Each number is 128 + 32 x the weight over its row's rms, rounded and kept within 0 to 255. Layers, rows and columns count from 0. Numbers have three digits each. The size before them is the row's rms in percent of the matrix's.

# up: layer 7 MLP up, 576x224, rms 0.146, rows 405-479, columns 112-167
# down: layer 7 MLP down (transposed), 576x224, rms 0.112, rows 405-479, columns 112-167
# gate: layer 7 MLP gate, 576x224, rms 0.133, rows 406-480, columns 112-167
up405 098:100088129160100095107087122105116102055175127155192106156157165148155099100126151182160164068108178210128124101129182217128089106170164159143149083166157094152132062134
down405 102:083100095095100164137130123124126059109078123101145115089132132128141156180086062087153119138157130088142074098149188107093111143090156121102134069127125128172141126129
gate406 104:117039185076164161111203115146161116147106116105126101148090154107090132091148172108087107184130121137104155097153108117149140216134110072125099148125148092150161140113
up406 094:151111099128129119108141176110103197087106148115157116148151084088170130137052068192193116146117156119177105124102121147072101132141147138120074096140129126113055083075
down406 097:128130122099140118147187100171104078154109088105063123103098135181150152088186135073126119109191088154111140146130156129194129180113152086142140075101177140157242103130
gate407 103:167138140121163106188159119093130094087111124082174146175140190151166149073134067188059139129103115112121118161146194156138093096135129193150104174116123149146114123093
up407 101:144144082096123129126136157095135113113103154070140131161103201163163139129167107089097097088177142131070161119148165214131135098120106087084160151132192133184146162139
down407 100:149122149119154153144110167166080142127128128108140091116136159094083172144072126149114149141152092112135138138131118133160166178118113112113075131088118096137149172144
gate408 097:114078165144148141159155079118131062170057130169099173160117168084119145173096122086148128115157147164121148160130116085121138215067155135105157177154092069166192101046
up408 098:190128124142169132098118074082154067166125150154139094155112138147108143177136121138162114040131171162073152198126127098126150154119101079114104136194109137115184110122
down408 101:154157137107099151068181185133114097107142176139105111162118098111119126114112135155134178114119121125168096142143062100165177171130073054062095140141157171094097125179
gate409 073:174160093162128159140164080138157099061128143152131146127155181135146140147152119115130148142135132175128111102132149114088066170134107173126124162127161103133108111191
up409 138:091131094130166079087153081139083138088163131082071149165125081075097157172136151106193190121180137145149146159116103151134150133114187119157118098191107181130120104185
down409 113:157132086150133176095175135120181082114121153098145125117218133095107142113131152077141208132144133174191098128139100120075071133126108162143123171109113139181135113216
gate410 110:127158154137118133110152122164111153105116147137108106111094178149089150131104170181098100169140111146165152154156117124130102121141088086071082134111138083127162147137
up410 104:142116160093098106095126112170174124125079111161103165074135158094123071157094166128119084131099101186102164157097082075133089158113107167093091100099120119133185151153
down410 103:092135090210111189185092174089107080087175175132152101118115078067199075166106106129090146120129180163139119083151157133149170137146129097087130116151071141125101086110
gate411 097:191099097142128163125118104118154107140090146111157127157127175164196160116116116130088115163032111062152061109094101161134147130102097124042099083103134115145147143113
up411 105:116160144139105146123158083093147085121124144099114165128078122128104129219088120140127150112143076147128106146121075136051174104187144102166115152093168180167077106117
down411 104:194131160118109162129159145107176160122130126098141071149172131120093097098080163197160125075166112175096108138146115129118177129148123168129080083119102144141089152102
gate412 101:155055180150163172122148121101091143132108131153164140130127151158099179126142105126139128145093068084107160157168163146154037130104099130130100156128111094139123145108
up412 100:126123118092169109178170139093129151128137145171152129114080156176153059107148171084122153163123154168136126156152133142115156154127124065155103054121145137087099092122
down412 100:127132109110148161085102138181110090133118151194164174163085089159075124063108182092116103137136117151112189082136074139101117083178126206089103173071094114124216168103
gate413 099:146116123093155134160111167100130085126128164170093141103151110133102105112184117143077115113077144116139119154156126085119131104151130158101143154121145155138080166103
up413 098:138168128131137151039145140056146131153145119096114141072112143072088175129150142163164132122151109122191151153154079094172172147050147110125109140164198144150113140146
down413 100:085121158094136112137184110042121124124188115129150173104138152140109164055123117143104110154112088149203087150145135085138165117144159132086098125160214125128089157114
gate414 102:139124129138128188155161120078105092108073151163133085184142159184128134138119131145141164140079056097135173161123119113163131117163085142119181105143166139121078115162
up414 107:106114080153128087097083184155069156133160152141124133156111104112123127116155125130126088134200163171080153126117132073093137161142098099101142172156057108169166163137
down414 107:171119106168116113128137170184093120111124113162116185130146148143169120138103103150120133131110129095148142141120096099128110124122095107150146131078167186119071181154
gate415 097:199150146146128165146104077133076087137079134162188175146128153133138164110097153109173126154114158209161164093117130110112120098173137165118100119107157102156141190153
up415 089:050119151090148124062118143113145089102184136110141102097116090106161088186182127145114095156095127137085102163179143115077102127079058132137161168170128125128093096155
down415 092:144133110103099126167050169131122108146127112073125148123138087107124179149147158112117076111103120197141067110049135173086069158137102130150111118177099123141143184131
gate416 097:144163119114137144140162145114104122079092191137136120079122154098103125119128121090122159133164099212110146142160117126115088168125089104137095139115187092133151165111
up416 096:134187109115118108065164225129161158059166123128199138141162150083070123098117125102142121136126127141180131172159099115112130110091133149148151172142164104156120171137
down416 097:145127114102122078118121170142140140205132155110122175163120132164101151137097124146115165107059144102118080124130129080048141073138163111197134118158144107133112039166
gate417 102:127114155196148104131117133145106114086064136209172115132138146109163191119128174136149157089145196135176109058141143083134113185145132124106141088182105106105118108134
up417 098:092127148108169136140142171170122081147065109147158116116123108063087171147127139156152088154108136134142143068113148056109120179073156131061167143163166046155145136134
down417 098:191114102152106138112169158144143105129156110156135104135123082154161100117116116096086167124184048109076071132099123187121146167160153135109109194126165133099143145103
gate418 106:140120174131155175133184078079146149116116168146098107129061168145122122181153148043152109126107153136118074120104168157082127129149159143111114120170123105163062151100
up418 106:132089155198154135171218090138141072128148122144128071105101151130098149152113108081147117096101114117151120121090163156053122161172113181129134160165107107111098051122
down418 107:164103121171150111113156136175107109111107132093149152144076137093099085138148080053135160123054099091138173141151153114083185081146196180160146099154122169154134182183
gate419 096:094145121114163148117204064124165131078128158116125124184044143104125157154197136086155116154066132165182130156183137139077122157157116118146098145108160087149101110177
up419 074:173114127167059083230110163109134130152158102181116130078200128147123130133082129132095086074172166130123123155085126135155140131112120171076139104102094146100144120124
down419 082:139131149122150209096151141115146143039126119111086068174105101163087094142111114097117088108082119145180187097080110094139134061128160096167088130154113128165132103125
gate420 103:117080148193130179099186080170116140108059141097202145134147148170189119118148128089128129145150148087147064201104159093122144132111068109150121140135120130121181097111
up420 093:179140139125139060139115094088131106145126152119126111109110113058153110116132138138087129093106133191106103104121090154145139135137118141043149123166099150151120138191
down420 093:092092109167146153151101094210101157137097110129172144146161111154041133155136093108120108133128142114166118089165170057129116140152071120133104121161109088107069133090
gate421 097:130165085094129133212168122143173092178035104126140099121142176155141145147080118133102142151102166150155155146194129163104060085153103073110088121144123159147132099144
up421 088:134112116165072169154142071132138195129134165100125135166121135093121145121132134146164140069138137147177155132128189103120108124094160142102148113112089116084158102138
down421 089:123159095102111112141155090113088101115121110122125097139079104094152109120160143146169128122102160149135147097096124126068112092166111130147070165067115122120110139128
gate422 098:148146160137187118140117102109136177108101205123144138177132136170142071141116053161097090144168079078132057149114195139182076076150160158110077146105176122113077127113
up422 095:068136033151162096189120156136118093104135076090186124085144121131137096227076105114146159153091158125147129120138151138111133092141115105175132088118093129134111143142
down422 097:125132124156069172123182136158122124140073092036098151141062109132152097079187128085156193121148143146193124181167109174116111162140082129083145132079179128120088161140
gate423 101:136132108211140168110148106136103079122079119172155153126101141145169143148117178101132133066080133160188138157119178142067152103153107141123091148121154084065105144072
up423 098:091179138116127111135148140146121108158095067170126067146124099132188037132102139157177151191084092133113136133119111169079139146158059130128124195058137087091120083112
down423 096:111134121115100147120063117090118105175139106119157075183181162171080102090089093068081172108115136117115142120134121112161113185125167131132137097125056133132129077115
gate424 111:130220149137104123144132147104171131131138093160122111138116185153085084102121093122141081164108139174101126108193143112125102125117097098116118193069169129067128108107
up424 108:086130160124146094197121148166135152109113139160189120048119109129108134119140127195117100164177163110169036129130166116116149165098179144103115129127134147100103123140
down424 108:120147139090108138127117122166113087150155105107125108130164120144134126161146119114096135113089139127119093111126079119074153090174145141144159078167055159146159117170
gate425 101:134163139104132134140112113099144086063152197087157103161105140130179146088116083117137143107160070156118105082117109153079146126161160181129110146170173109194127128140
up425 108:117105129094114124162130076167152127137121108167134125066098123145100104091099139149190146188149151085149075167120155125229103108099122153125081145110056108133102147087
down425 109:145073165124123168156147098097134114092148118156133118083096113195121142061135147074144132112182094096099080172164144059104184136176111137171125131130138162108096127122
gate426 096:174153091151125174045107101092117136161102115132144101153138131164121125134066153176129097135130124099122188125109133112141080146118129160133071169112151144169091129148
up426 090:176165036097070131124142114166085171121129221163099125159180115188093100156042152147111173139137109114125085072121131148160092135160152141165156075130124152134119105162
down426 093:087077160134159123115170106174135200133125070180193154063062105128138132114125120148108146175115112122110173210103093141126131145122043153135094140163150166136092101160
gate427 069:153095089150142194143184103158121129074097190106101139135105166134098096123063113167181149148143116120126140093143142143100127153124166131111091162116119109194123124169
up427 136:102102118114127097126103124199106149090163137119065096153122047059062096141091143135176152085212146078144158155121125145149161121146180126162133099162086190138156135156
down427 110:182105138197137170118180087091179112120091166117109113146132132144131113105042145133141189137166123158110119112164154120056096098132165112091044177133177136151132140119
gate428 104:158174116151095132105183154136130091114074128150116073146199134095133134150142153137137136134108093138121117092160144148069083092160110094054146124080148100143149092125
up428 106:071131112083122189113119138137168127093125141146092105168101126134111162080125089149141155083062131171124071108114123110128165101160170095122147147202148136134117164087
down428 108:096135135090070133055181105130065163116164125159111097144140109139166169152141129106126136123137135093117169146183174125159128154094086121114120150108105071140100167110
gate429 103:117128156137153131092133153067116129152115159112108142132214134113125088154165070153110102157101102157106108129156122195151094164157137142181158108121121088089133093211
up429 095:130088164141065151097140137112131162094096126127119146122172151122102103101143102134215098146091127132152131151111163116142144085113109134123163156114148083138140021150
down429 096:149146120146101114102061177148161069121117222157075129110151130152160105102118186129204092148159185165113128095071077129114181160152103111113134075109121148158125101128
gate430 103:098086120182197176109228097127111123074126177120133108097101150091095143074131084145143127121122090183123011160144141162118084169073133148084108180104123050083125101099
up430 097:133104152097112097117163133128161102093052117154174089147104113108135168098118117110148085070071148151167125169168126121154132129090135141073103154073116114105127144097
down430 100:129136114117109114162153110128148163136103106121059111139059118156173072111174107126133074136122139120166177139084134097141143064117156108096128121148116092086116144104
gate431 091:109132152139141138168178106164159081164130183176118145106161165161147152111121115114121082178154180215149124170132158138136120133105152133144130175114109109178127148129
up431 096:098179095156165129160197172128127122123113166155155114116127146166092144118112129113120048147120136172176168104120139147112109134158146056138124192110148119122074119122
down431 097:109118113148181079090173155211134176177136168201073167085137112168099080150102150110146090141123143134090182097116145136127120108100081066205137104125102174180120143155
gate432 104:172140169101119156140182103158127102143073159118180124188128157135148101135154145123132126098117150133153120145093170167091054141134095174100104111099148109125121132163
up432 111:141176081151138091127150119121099086145123189101065104157152118113098144155115118169132126139149100122117090109193053121139105104154123064147138162103112133148138127167
down432 112:202178103143087160088151097113095134077146141152087125112085175137148136106126093130065125161056076121123142123104156163145144130122101071090196040134128116097164112179
gate433 110:101098189115115153124148115090134127104097123150116114147113193163184112090123088132109149089154143140146132194156162120142123130163103154074086146118116122170139122137
up433 110:144119113209117139108126112129160160159133106130088088112092095157079165171133134124165118078157134126160140130078118128118085093121059118186071169150109169122104152120
down433 109:114137125109139157088127142059099157115120112081110120162146099152114118196055093160126085082171131145108098097134182157127165146141077120104151124120150153142149131167
gate434 109:153084137148155141151141119101133148088108116083104147161151128146148113141150102122125189180107085106139171141188142152038090111172062176123134123111181094113150151156
up434 109:142086148133088146198089131156151128130147196112122146149130121142066149129106123118166120078127110163103072099101122179186102137185123116163051131119112122151112199136
down434 109:178196119128139132157166119112141129123143130081096133118141084117094138097140155157096155140117072122095093153078126156105112102131108072119104122147145126115054076164
gate435 098:203135161162117167114115135107147119107058112136161135170189155171130153136097106150081170109174067157190125056165157182058089147148075109137107127149134110134143115157
up435 105:156128130143054103182131119099149087084078079149086151139099106117128113111201109082125122138085104158149095142148153139164141077094169121090151156158093169089160103255
down435 106:102141172104135102116166084121075134127139132137112181070153068123112147089167178124189121155134169147172167168123139077140208112156188101089094142163160164145160119136
gate436 099:170066149180157193136182138103100100069130147107131120159165153130102099168127165110120185107093092142082134120150115127134098166092116217094121172143146104178131113097
up436 100:105174110120134123157152082136154079168174075077138149124131146103085107150132136131167134109135156094124152152086133084136091091121121077154116130086129116080124112211
down436 100:100113136086099182130124120046125117121178129106098142091144096146124144136120155132126099094105163124167076083125158144155107097187136147107138086112105103151109110113
gate437 099:155178150110184126140129107128103140109139158124136119162157205120109147127089159154112073095106125125074133039212129164141115175138095118114142170067159090148168173130
up437 105:126147121064178161096146112130182165142138133122156111150105117143065152140140034100098159183108160112114060076133140149155132116133141134139199116149126101148105100119
down437 104:080165204090124130153101148172180156159115073109167147187112058135097116154116120140083132159169166149123138108063176124139114148126149155124199083112167107158111132084
gate438 097:135168152100117143114231106135145150119139169114123098107182188102132124151100142104148124108114125192142137175183131118118125198100110112094115159083179073096169082089
up438 113:144140132096160128105123090090132108179140122154148122164135137142103142109139145131164072110127129088091110107092128131138121166099119147135103159164075185099147151164
down438 110:121152113123072158156097113162150133129100129196120129118109108111135118133047102098182080076126091150128172092066139158077107124140187133145073123130146126194114069167
gate439 097:131166143114119112142130128133148161095084134157155139097153130163132145092131138186096083081134189127139052093195149161170086125173138158095100111098158097148153151122
up439 091:103120153112167111071093061199125102198141117111199154114214141162132096160113178118084159143086158117153188079115110161120102129139069157114082166098077111142154097111
down439 090:131136145146075106181135130119100116077169160093094111114130166111125162156156086128090109125116090096089113133147199133108110137130117146187150104057120162127113120085
gate440 099:132144116154128161158128109163134105101082207190108129086084119163104148108092092094165111168179073138121086080102109160118131175164109140060110108128193130132140112152
up440 102:143143106083102104122090149120115167139129099149218166177133105095157127131156138145137069117158192194137162158117138095150140153125143087164181105159108114162136168170
down440 102:094161093125196137128111174164130138132149166130100168123132151112117175201070154070122160103131118084135110079096139136122102126100134100113092093149090152183122156166
gate441 101:162154116103098167077142134067124085076138168136126156096142197148129080133104122138148171132095120160118134131123100144047098137092107191093074217136115110123096080089
up441 104:150139148128136096173118083137115150127095104134124167144071115132077144084170116126071113166130110131141106133127176145170111143137138101150162126110115164091108140157
down441 104:148187145145168094129089140099174117086101163116068114096122153162137143203119079104097112076185083176114144123154100148121080145135145161072166108138124167095119103112
gate442 096:111176104118155139129150097105069144109110192156157157103126181131113126096086164118125141177132153162131166179092100122096143156088143155136136159122211070228149097153
up442 091:130115144190161146089185199092156157191160088057125128174110133111131149110135167166095097116114131144124133133207136088137108129106077082136142181100083110120140146115
down442 092:106114136080147150116078112096097123131117133122118212159094104132099166139093198095166153130154138111092128106128085141120096139136178171080113072137156127123126173076
gate443 108:163197156083137124108183122116121143093154105201132055169120174128197103119095114111099133147142161158091067129097157151124161148129086166124134136111150116170039098128
up443 104:152159145092162073089156096158140138091124111157118086122168099126110106087093103158099144130146111114110089140121133157102148132088173088146162129109159129146091094128
down443 103:136113096146091107111133097101142163090117099122115065107194112056052168118130113150111148133111110093116174170154116166121154132089152175137152129116124149135109124137
gate444 100:136186154132093123113162138153146174086091154093158111115122186115125120120078149106108092130137129126179034130176116133138115145092158163111139218080151135089134158139
up444 103:118056122152122131112092081094136105118132137134158188132120125146108151111154185100211115111110116119153104069130076085206144114136105152141079147121166136124100153139
down444 105:148143099121113107124158161174131156093124186138087114141093179095169089155096130160108085100105149113190158105107132149182063135113160114083205145101087119114186157116
gate445 101:110237120130164136186139154121176125121082157109172106140158167113089158133123134123122085145138125194117084097228119164110120140177102155059126182139119091140167145133
up445 091:132162121027147108082144080106106098120101133104162086101098131162138084172119075116141121161174144115150117126064103156097144146135151122140157145167146116165136092124
down445 093:067142157113145117190116155104130146134164163062139113155157176124133188096114087072133137095123127115197121101124156122129066104109152141100135120117124086105093137106
gate446 112:125077150101148145094143101054089116088060107111180147131130155150181108139136105121130165133093120125153121081151185214173097148135100149127124160177119128115160107150
up446 105:150167138163083158147122063189185182181135164063062112104128134136161150182159082125077133127135151196120165160095155070091192078114128108094163104070150154182118173101
down446 106:188118109113155089119200129116126138088133142178107161108075124082132144114157086132101103096107117121105128110110204107118061082114141111115138087074123138097127151124
gate447 100:176180093184119161110188085114130133092125182102092118169121153106147103160061132106128120111097115181140091084148088102110121121194080097142153127185139107205140142166
up447 086:168161131071101119147122129153124127109090154091121127082157149149124127149117070201118166154136143095120103132136101136154141164097101100136149114159152142161127161128
down447 090:071114127160135100146127115103123156181145093123165135114142141126146104077134104152190114170109174103130188173134162166151169172167152147133162103087100118137103097110
gate448 101:141140149103122112158120145103167142081100136133181094088141157145118123156126075163106139115117156102102102140161114186087081161114086163130169111097121118100088119135
up448 097:104060068134159094139150154056111115107141136151178099149170151133081140138137112134125157111126136101152151168054123061123101142085049126107136091164129134088153134116
down448 099:132191151135145096151128096119092067164137156180109042175088152181148132138167129115146125139134087124161083086122133091174120133104125173124119165162146150127145148158
gate449 097:127150144134177149153170098129140110152112088157126093161125194148114132148142109121123091160073095115119163157146126103125118177077048096051118131081152037078138103164
up449 113:090118134112103132112123121079113136140154099188039094101071082128128118113103146092179169067174128137127185176074148056223126094139167081102110106159098168165133105150
down449 109:098133168146122105170111126078186145165158114076092149122106150134134072153078111105082118105099140141095156130099160111081103187176125138098122145093161139095161190117
gate450 110:085233149110126123085175126096144114127150169099090094146113157083109158096132097135132131095111100159157117108154111115062139157127100090124142167081188128146159129088
up450 102:159152172143180125073117127123142204174124115164098117152104093077141161136063088126102124130060085097112153141189122124155150121130092188104144153063113152155171086159
down450 104:147075107125089091092171093230125105112109115125125135116146098088078154124165172189107108111099098121097144158072063112123094128125160111115144162098103127068180151134
gate451 099:150153166151164089163110143115136134099124132128143092174118167103130138154126091144062152099055089103149129130118171165125088108178162131028101182126128112070119153146
up451 107:151048096100171123132132136103181134096092109145113144077066121109165125108156125096086142126104153111122151178117161086092197157037111167055127132073129147113117109135
down451 107:113163120180181120129074118131080112163065162094108113135090153061123164084187162160112107183060119130095164169159130136128101127140123160110114095147142145158131144131
gate452 095:122141129164189131148129173111096114136065098122132129144174166175087135152101094153116101109100143136128150158142147129106129125138158184081089151085115135106116167099
up452 090:110169165187179099124138153084094076169112162120067142112104121096121097133106129126105139078168119102170116115084136115122115141183108149140136133158163136098160135061
down452 094:081103131109143138105116146208181115122108098109053119126106092142117133109220158078126116184174121142110112164126176144091134153112163152082133054127119091113098152131
gate453 103:101165144096166211161114114107140105142079114171188114139164128146104115191087148160156120169085135130083152082079148098124143164104118167151158141124119107152127152115
up453 105:124115124118147112140119115118148207163193102123107156162092118095147131120080191194121153101109170153141136092118089066121120124133113073121137166167133134156131157159
down453 102:098075149125127091134200155121095151165064102162174128142137096089126114132158150104071133109075107135082145132155104150116101133111188206053094133086097130124108166147
gate454 110:139166134154120210142194131104113130110078166135162120159134158169112085106074180142118113164130107149095131099128151116184021152139130144136149132123125123143140156082
up454 101:155158122154046199137167148153114146089094145179151151186147134166157113125082173123124169142088136117173121146061046140120128094157121060173154117193164095112120143124
down454 100:060107076114124089093093177069157143155180132088101176153113120081119196098138077133112132131119221171160120168161101097118208162092106171057068158154129149168130116131
gate455 103:143144117135133128123142129071179144127120127140129133134151162099145165085186140112118113189062116133131067157200144195108144188139145088119123096142161106143145105173
up455 103:106109158112143165133141149095116110127118103134124062111160123041156164156121116124109162108077063175091169109178167141119181208147145055119102088155098053127111149129
down455 104:112143083148105102111126148159174141128121110086152099116130105147082149162104134127110115176196103122134175152115069138130172138117160141126138184136123067136092123131
gate456 093:141145199146150117115165124062153134094087183153171155146148212106122146126125103068142090079102153126128099166125163125135145145154115164121149150109151138131101072151
up456 106:215156151143155119144117089033177070154093103083121167111094160112154120142120160093085097163055126121140055151121175170156132093110084091108136113172163131203073067076
down456 103:187109128176098156086096127172168106130177215135138088128107136143086148081097130144083151157056135219150139110144142133108154166133122167186109115115160126132142112104
gate457 094:103148144111134123129188103092145093167116191105095140099115183104130211133074159135120120123122128194120118091176104092082122154137125115127101158082134097146169097130
up457 111:096097102108152112112181115098162114183163158111097117083158137114077174106100104146069118125129148157114110164118156109161138168147110071125145136121197110129163132116
down457 094:102140134098177128114111170099132087099163078151144164075201099159119113122164145106046051112124106130176114129062095142159125078089170079154162118101114153150130131143
gate458 093:165130097061140194104122168117136107105137153093124145156164174132170138130157115121105161124114147140101125132146112061095103157085111101151136174118112122074144179109
up458 088:093147100171142098115161064149114135120162165118129071132059111112075074049081136143093144184144142112106099131113105169106156159148103142097104134130154111117117143139
down458 089:170146064138145153123084078134145128133113152132141152168125070165134058089165133084102124179099214152164045141189158101133110106095174120159141142094158112117176167150
gate459 099:193121064115111164127171153109116105141076159180208164140158155133103151080128097084119190131158152119190120124123163145128103149094091150147175102127167078184105121105
up459 103:181138090132130146075098103135131109174158132154134105138149067152122160145187144102116129124084119126106175155141164124134125150108132100116110059105126138097120110093
down459 107:112104158132128114136122119085178151169153119126059197104074141132114105101093156114106051129139102168109126092111178152155170137183138141167173121130169181123153133181
gate460 098:158170142165107183073189084105091109135096144093146114169092199135097086154132148106130096131118107184145182087205085098135179151103059109121119150141144083192162127163
up460 094:130123094102113169048169098111102093108098169097100116115067151121091097160134165140146093125142122106137152110130071127147147187125080153132126173161169118174137162090
down460 097:117074092168138109162087144149191115101096122095091143121114067148160121118132107106169132101170115170149113089145156218138091114158104134144141119122135194081087181152
gate461 090:123130156110129129103191149106145178115120133097164097111149183093108091097112113179113159131105170168156076158159108134116098208155102157107095161128141061108112077101
up461 099:129083115111130046138098078147097102105120164120116197128125150132131121110091176156111179074135125125169117095117092126186122080111110183151117057182127125141137125153
down461 102:132095164152154061121188144131132127150148124112163140115087116165130143183117174104139158120092137119156141139173101121149089138114071151110110078198131165141154097090
gate462 097:146109143183065103138176099127085164096105158177155097073145159109161066118079132164100129111144112146122105090124109156156146124165090151156135132137122092123134096185
up462 094:111109184123169150154132129051108096114206112116061141193116132169115145193158096133120157130123128130173079120129136158158064186132106138108115136192096165118098080168
down462 094:084120135120128115085124120153100083135104127139134121166110082179118119158073157105079125072149099134124088074162120082150151103136159150156122113201123124101124153058
gate463 101:136168171100135156161153143069178144123084138117104158121177135104141087102116107169125089172102175116107123158165127125150151127089055159102097128104147158142141162088
up463 094:127113137103168143122100154140112209122121091095153168127096156118108093132121114129090126095125116122090126135155111103125140139141098142121133179170138125136143182189
down463 097:106093151117056115183093136115093074110095176098136183086164118132103181110062037083115131176117185110124158097154114155134104158173164123119164123145144055130204043100
gate464 097:184115114118124220225135171118090096109122163139095187111127171116206108088156090078149086106150084179135127081112136094118109122141118152085109126147184127167070093099
up464 102:146154168119110055115109094095163103125134188168134148158161112098100109157120160090145131155107127099130161200138134137122124078163187088174171133123141135083135120191
down464 099:092140131180116086127122117140116110125101082159107123076188087141155145105114167073088104100108117096070091119129159087149179064121132087107123118169172111152104132116
gate465 096:217144170121124147082110113114147193164099169105119167133120169151145152120130138100178134122099097181106118098084137089103087138142150187141078148139144118177067141130
up465 097:065118145105146161145184147095079174182115157146155147107199096130142132174113101072117116107106086105179130146131105080153078137126124145106170122096133102079125142160
down465 100:162151106119182086114140178120087186050127161124142142125105129068078129073070131143134137129123133105104119177121114134167114134161143116111120182185141114121125127051
gate466 094:126149101148093136172125110070112059107116127106193144135157149165151136121056112208110100113138145130135096114115167149108105140142142164131118072099157175116120150103
up466 094:118097126151133157106126138219126110143097121152205092165136124095201157109061201166152211135088110188127124103121137120121151149128106106102116165076123108117163161167
down466 094:155131089163165095130122111137112130136128164092119193184116203132135157139129122135112150121099139072107104082111125156167126113168152065184114157133137183099166184109
gate467 091:149149134101111135164169138160108128119164099106127123141079160148199193151130120157107141188010126176129089052237106115103132205166104169127157164083100083099107122167
up467 067:151179125106075117149154135168098093110160087101164120130089117133115191146126118148160117181062133143079075067197154106116157189166100128157153111109143092059124096157
down467 079:149100150126140079148115122135080192128146156143092116117188091170104112098110158157157168112174178105148179136084217133137159112116168112124137137133119161122065102153
gate468 097:140128107158122149112198156105135101076133154135114078083083175099093123107055138125098137096109105123099116142183140162073091193179126143116108190094100115116125086154
up468 095:137134079154155101009128153090093145113062168095138121123195119195117133087153108119134142098116173106162115133149143073157076138102097150117103160068124117140105117135
down468 097:115099070198105120108153157090152059140077169117089099183137122220049144147105131105121159155157055141114162191138111133124105134115105109113095137116151180123154088114
gate469 097:080167105111054161186162070109117081152087117165185112151103113162175140106114096131105139103173157130169122076124185115188136141145106139094116072072111159118104133117
up469 089:190103148118161167072145071155124184145123089125128068171107116094192164107145108238165072144107097105111106207111108158132174131124144193161131146111133096127110082058
down469 094:167145122154155200129139136123182133180116141118149103117140132160160107119140124126092174160149094135122134109143094097119119086075140151078110152134094131150177108098
gate470 106:137084166137187150171098096126068105103084183185135118132122140119143141112188110102119145095136176127117103097115208092121175119116101156129142104147138111158133156135
up470 099:112112092168089118075134097107147117228158198061127187047181175141073185109099097156068101130166135116124150123152147176147166172120108133121132080158126149158113181147
down470 102:134060105138109134153154067118173107129146160116210187172180063143152194118171112156139156180123089084183151109162131137130163125132103186145127132095175166134046137121
gate471 101:135177119098119122144132162121079165058100148136131122151125170112159112133169125152096129147127121063151101103110145148123120091079141158126133134159173101107113168119
up471 103:104083172157143078160127155116170158176120121166126145106126142152122081117178064139143104091166167142150106084152120165129112181125115116174140140080075150099112149126
down471 106:168110147117132199109075137177094181087106085148152157171128163131134188110089103119091085139091127124152146127110095162157131071125110147122143121133173169100119053123
gate472 105:133105115126134118120159119124160143088110145117111034193137175185146101135145092131102166134090116087138119126150125175123110121130111131105085136100168121094115111115
up472 101:144120175074119112135110073121106099067199114148113164148099104147173110125176120069172112150066136101090152110155129151092120184069158117109122125122144126091161131100
down472 104:166105135167087087181176163136085149184123109071124154092139100116107102167096113169123092153101150124081119144107088080135129190120137142140160152106128124141121112139
gate473 105:097085127096143156109186142071115131139151133147171164118127114191116106116115136125135155136115111142155134142118222118111092106093094175099154098185078094109125109136
up473 098:183186124126086131159122097086153166115132101074072129143120120145123136169153114153102110100143128074137129095162094129162115139100130073086113099067086164129109175194
down473 101:156152098143193195109113091109160116183135086200143109130108078127137112139084109150162168152138182125110158114119118144123134153140074143179136160136166164100114123156
gate474 100:172143094113097165177163145102108157109132125162082152202094165125126163178083123103144118114139089146169132132096108103154123095135134156095113116159163100148087155170
up474 097:145154112097102110116148164115111127177106101100099073198103140130070135186098198142126122123075126139165109138102097125181088148106197128117138112119103108083185168106
down474 100:142093110185159139077153185166117114151067135084108126113121150094117097129123085133084178101106130135106134125111099122065129121061166156138115125122024167071129121137
gate475 102:137152115126131163093107108078137140106077165112164139158159151119176103147094142105154059079141167197159096130144085203102103151170102097108168106149125087118083147197
up475 095:119169040138088111131127155095112086115126185165116169105182108166184169084152140153165145166128100130127101125104131106162080095073139132180149116096098128105159118096
down475 095:232138193103090221154084152164116116104118116193208089098116153077094122127131115163091105121075143168129126109173135168104163135160082164133072070149134112149108112159
gate476 102:117134187148116156181142099141164094088099186146132169132142154088129139119095096102137113096097151146146116131105201096130204170101083153069145111126157121164151147113
up476 102:116097146107137117133145161136073080100126162165143132102106092171144159175122102159196101197152132120121101093107083153133130149105138128100146103065087100168106182140
down476 107:112158120090125103127149169158155138144158131099143158076178075135101097133166128139086155080155118101146140111142103153097135090117189146170143163118139104170062125185
gate477 101:148175138088123137100167105127131090107132148107161170123150215136118089063137158109164111177139137177132136130098189143136169120118154142093069128129199090140117066129
up477 099:108126110084097085094178218118141168161091098087100090127112093076132158094160176162150100083155108175125091108130114131114161129116123140105104121116204126142105132135
down477 101:127161136114170075151141177090126138102105101126145179142150083145134113138115138111145149091158133079133133132123070094074079084140149096150131140130133125185137145086
gate478 067:151111137147126181167180072113137112153102200117200149143080189139162144102068114095103143147112153150130106110133127152078146133137120225097107156134176094217090127154
up478 131:098086125147101089113101132189143108160169145073184129132102068107111091119116137109111147130181142114129168183109083115141180144114201162111117089150071196124123105176
down478 106:139108152170114193124157091080133056116083178139117100152132148099127129107069115095080158128150166195105076079116181118051120118139098152101136162148142095139104130143
gate479 096:146190134071172177073182188131086164128120135117157129110169215144111152123157089089143103181080156135141123142208088142136079162087141087117130133133141049144180114118
up479 088:148159122077081123125091104122156150132121148057170192125054123147126113116120164144102173075131132121115143127061154087176155092101163176134109112141100186144070165117
down479 090:105171106128111159122118147079080085110084145119086116130168129166143111090066111085106112104103084157139135164133075110124068106094156107113144111109115056121118212083
gate480 091:138141119145132162101205167148092123145109143119104169133152160160085113101092129164160191098098140165159107076152134168078130107126108188105122136201188112121092102113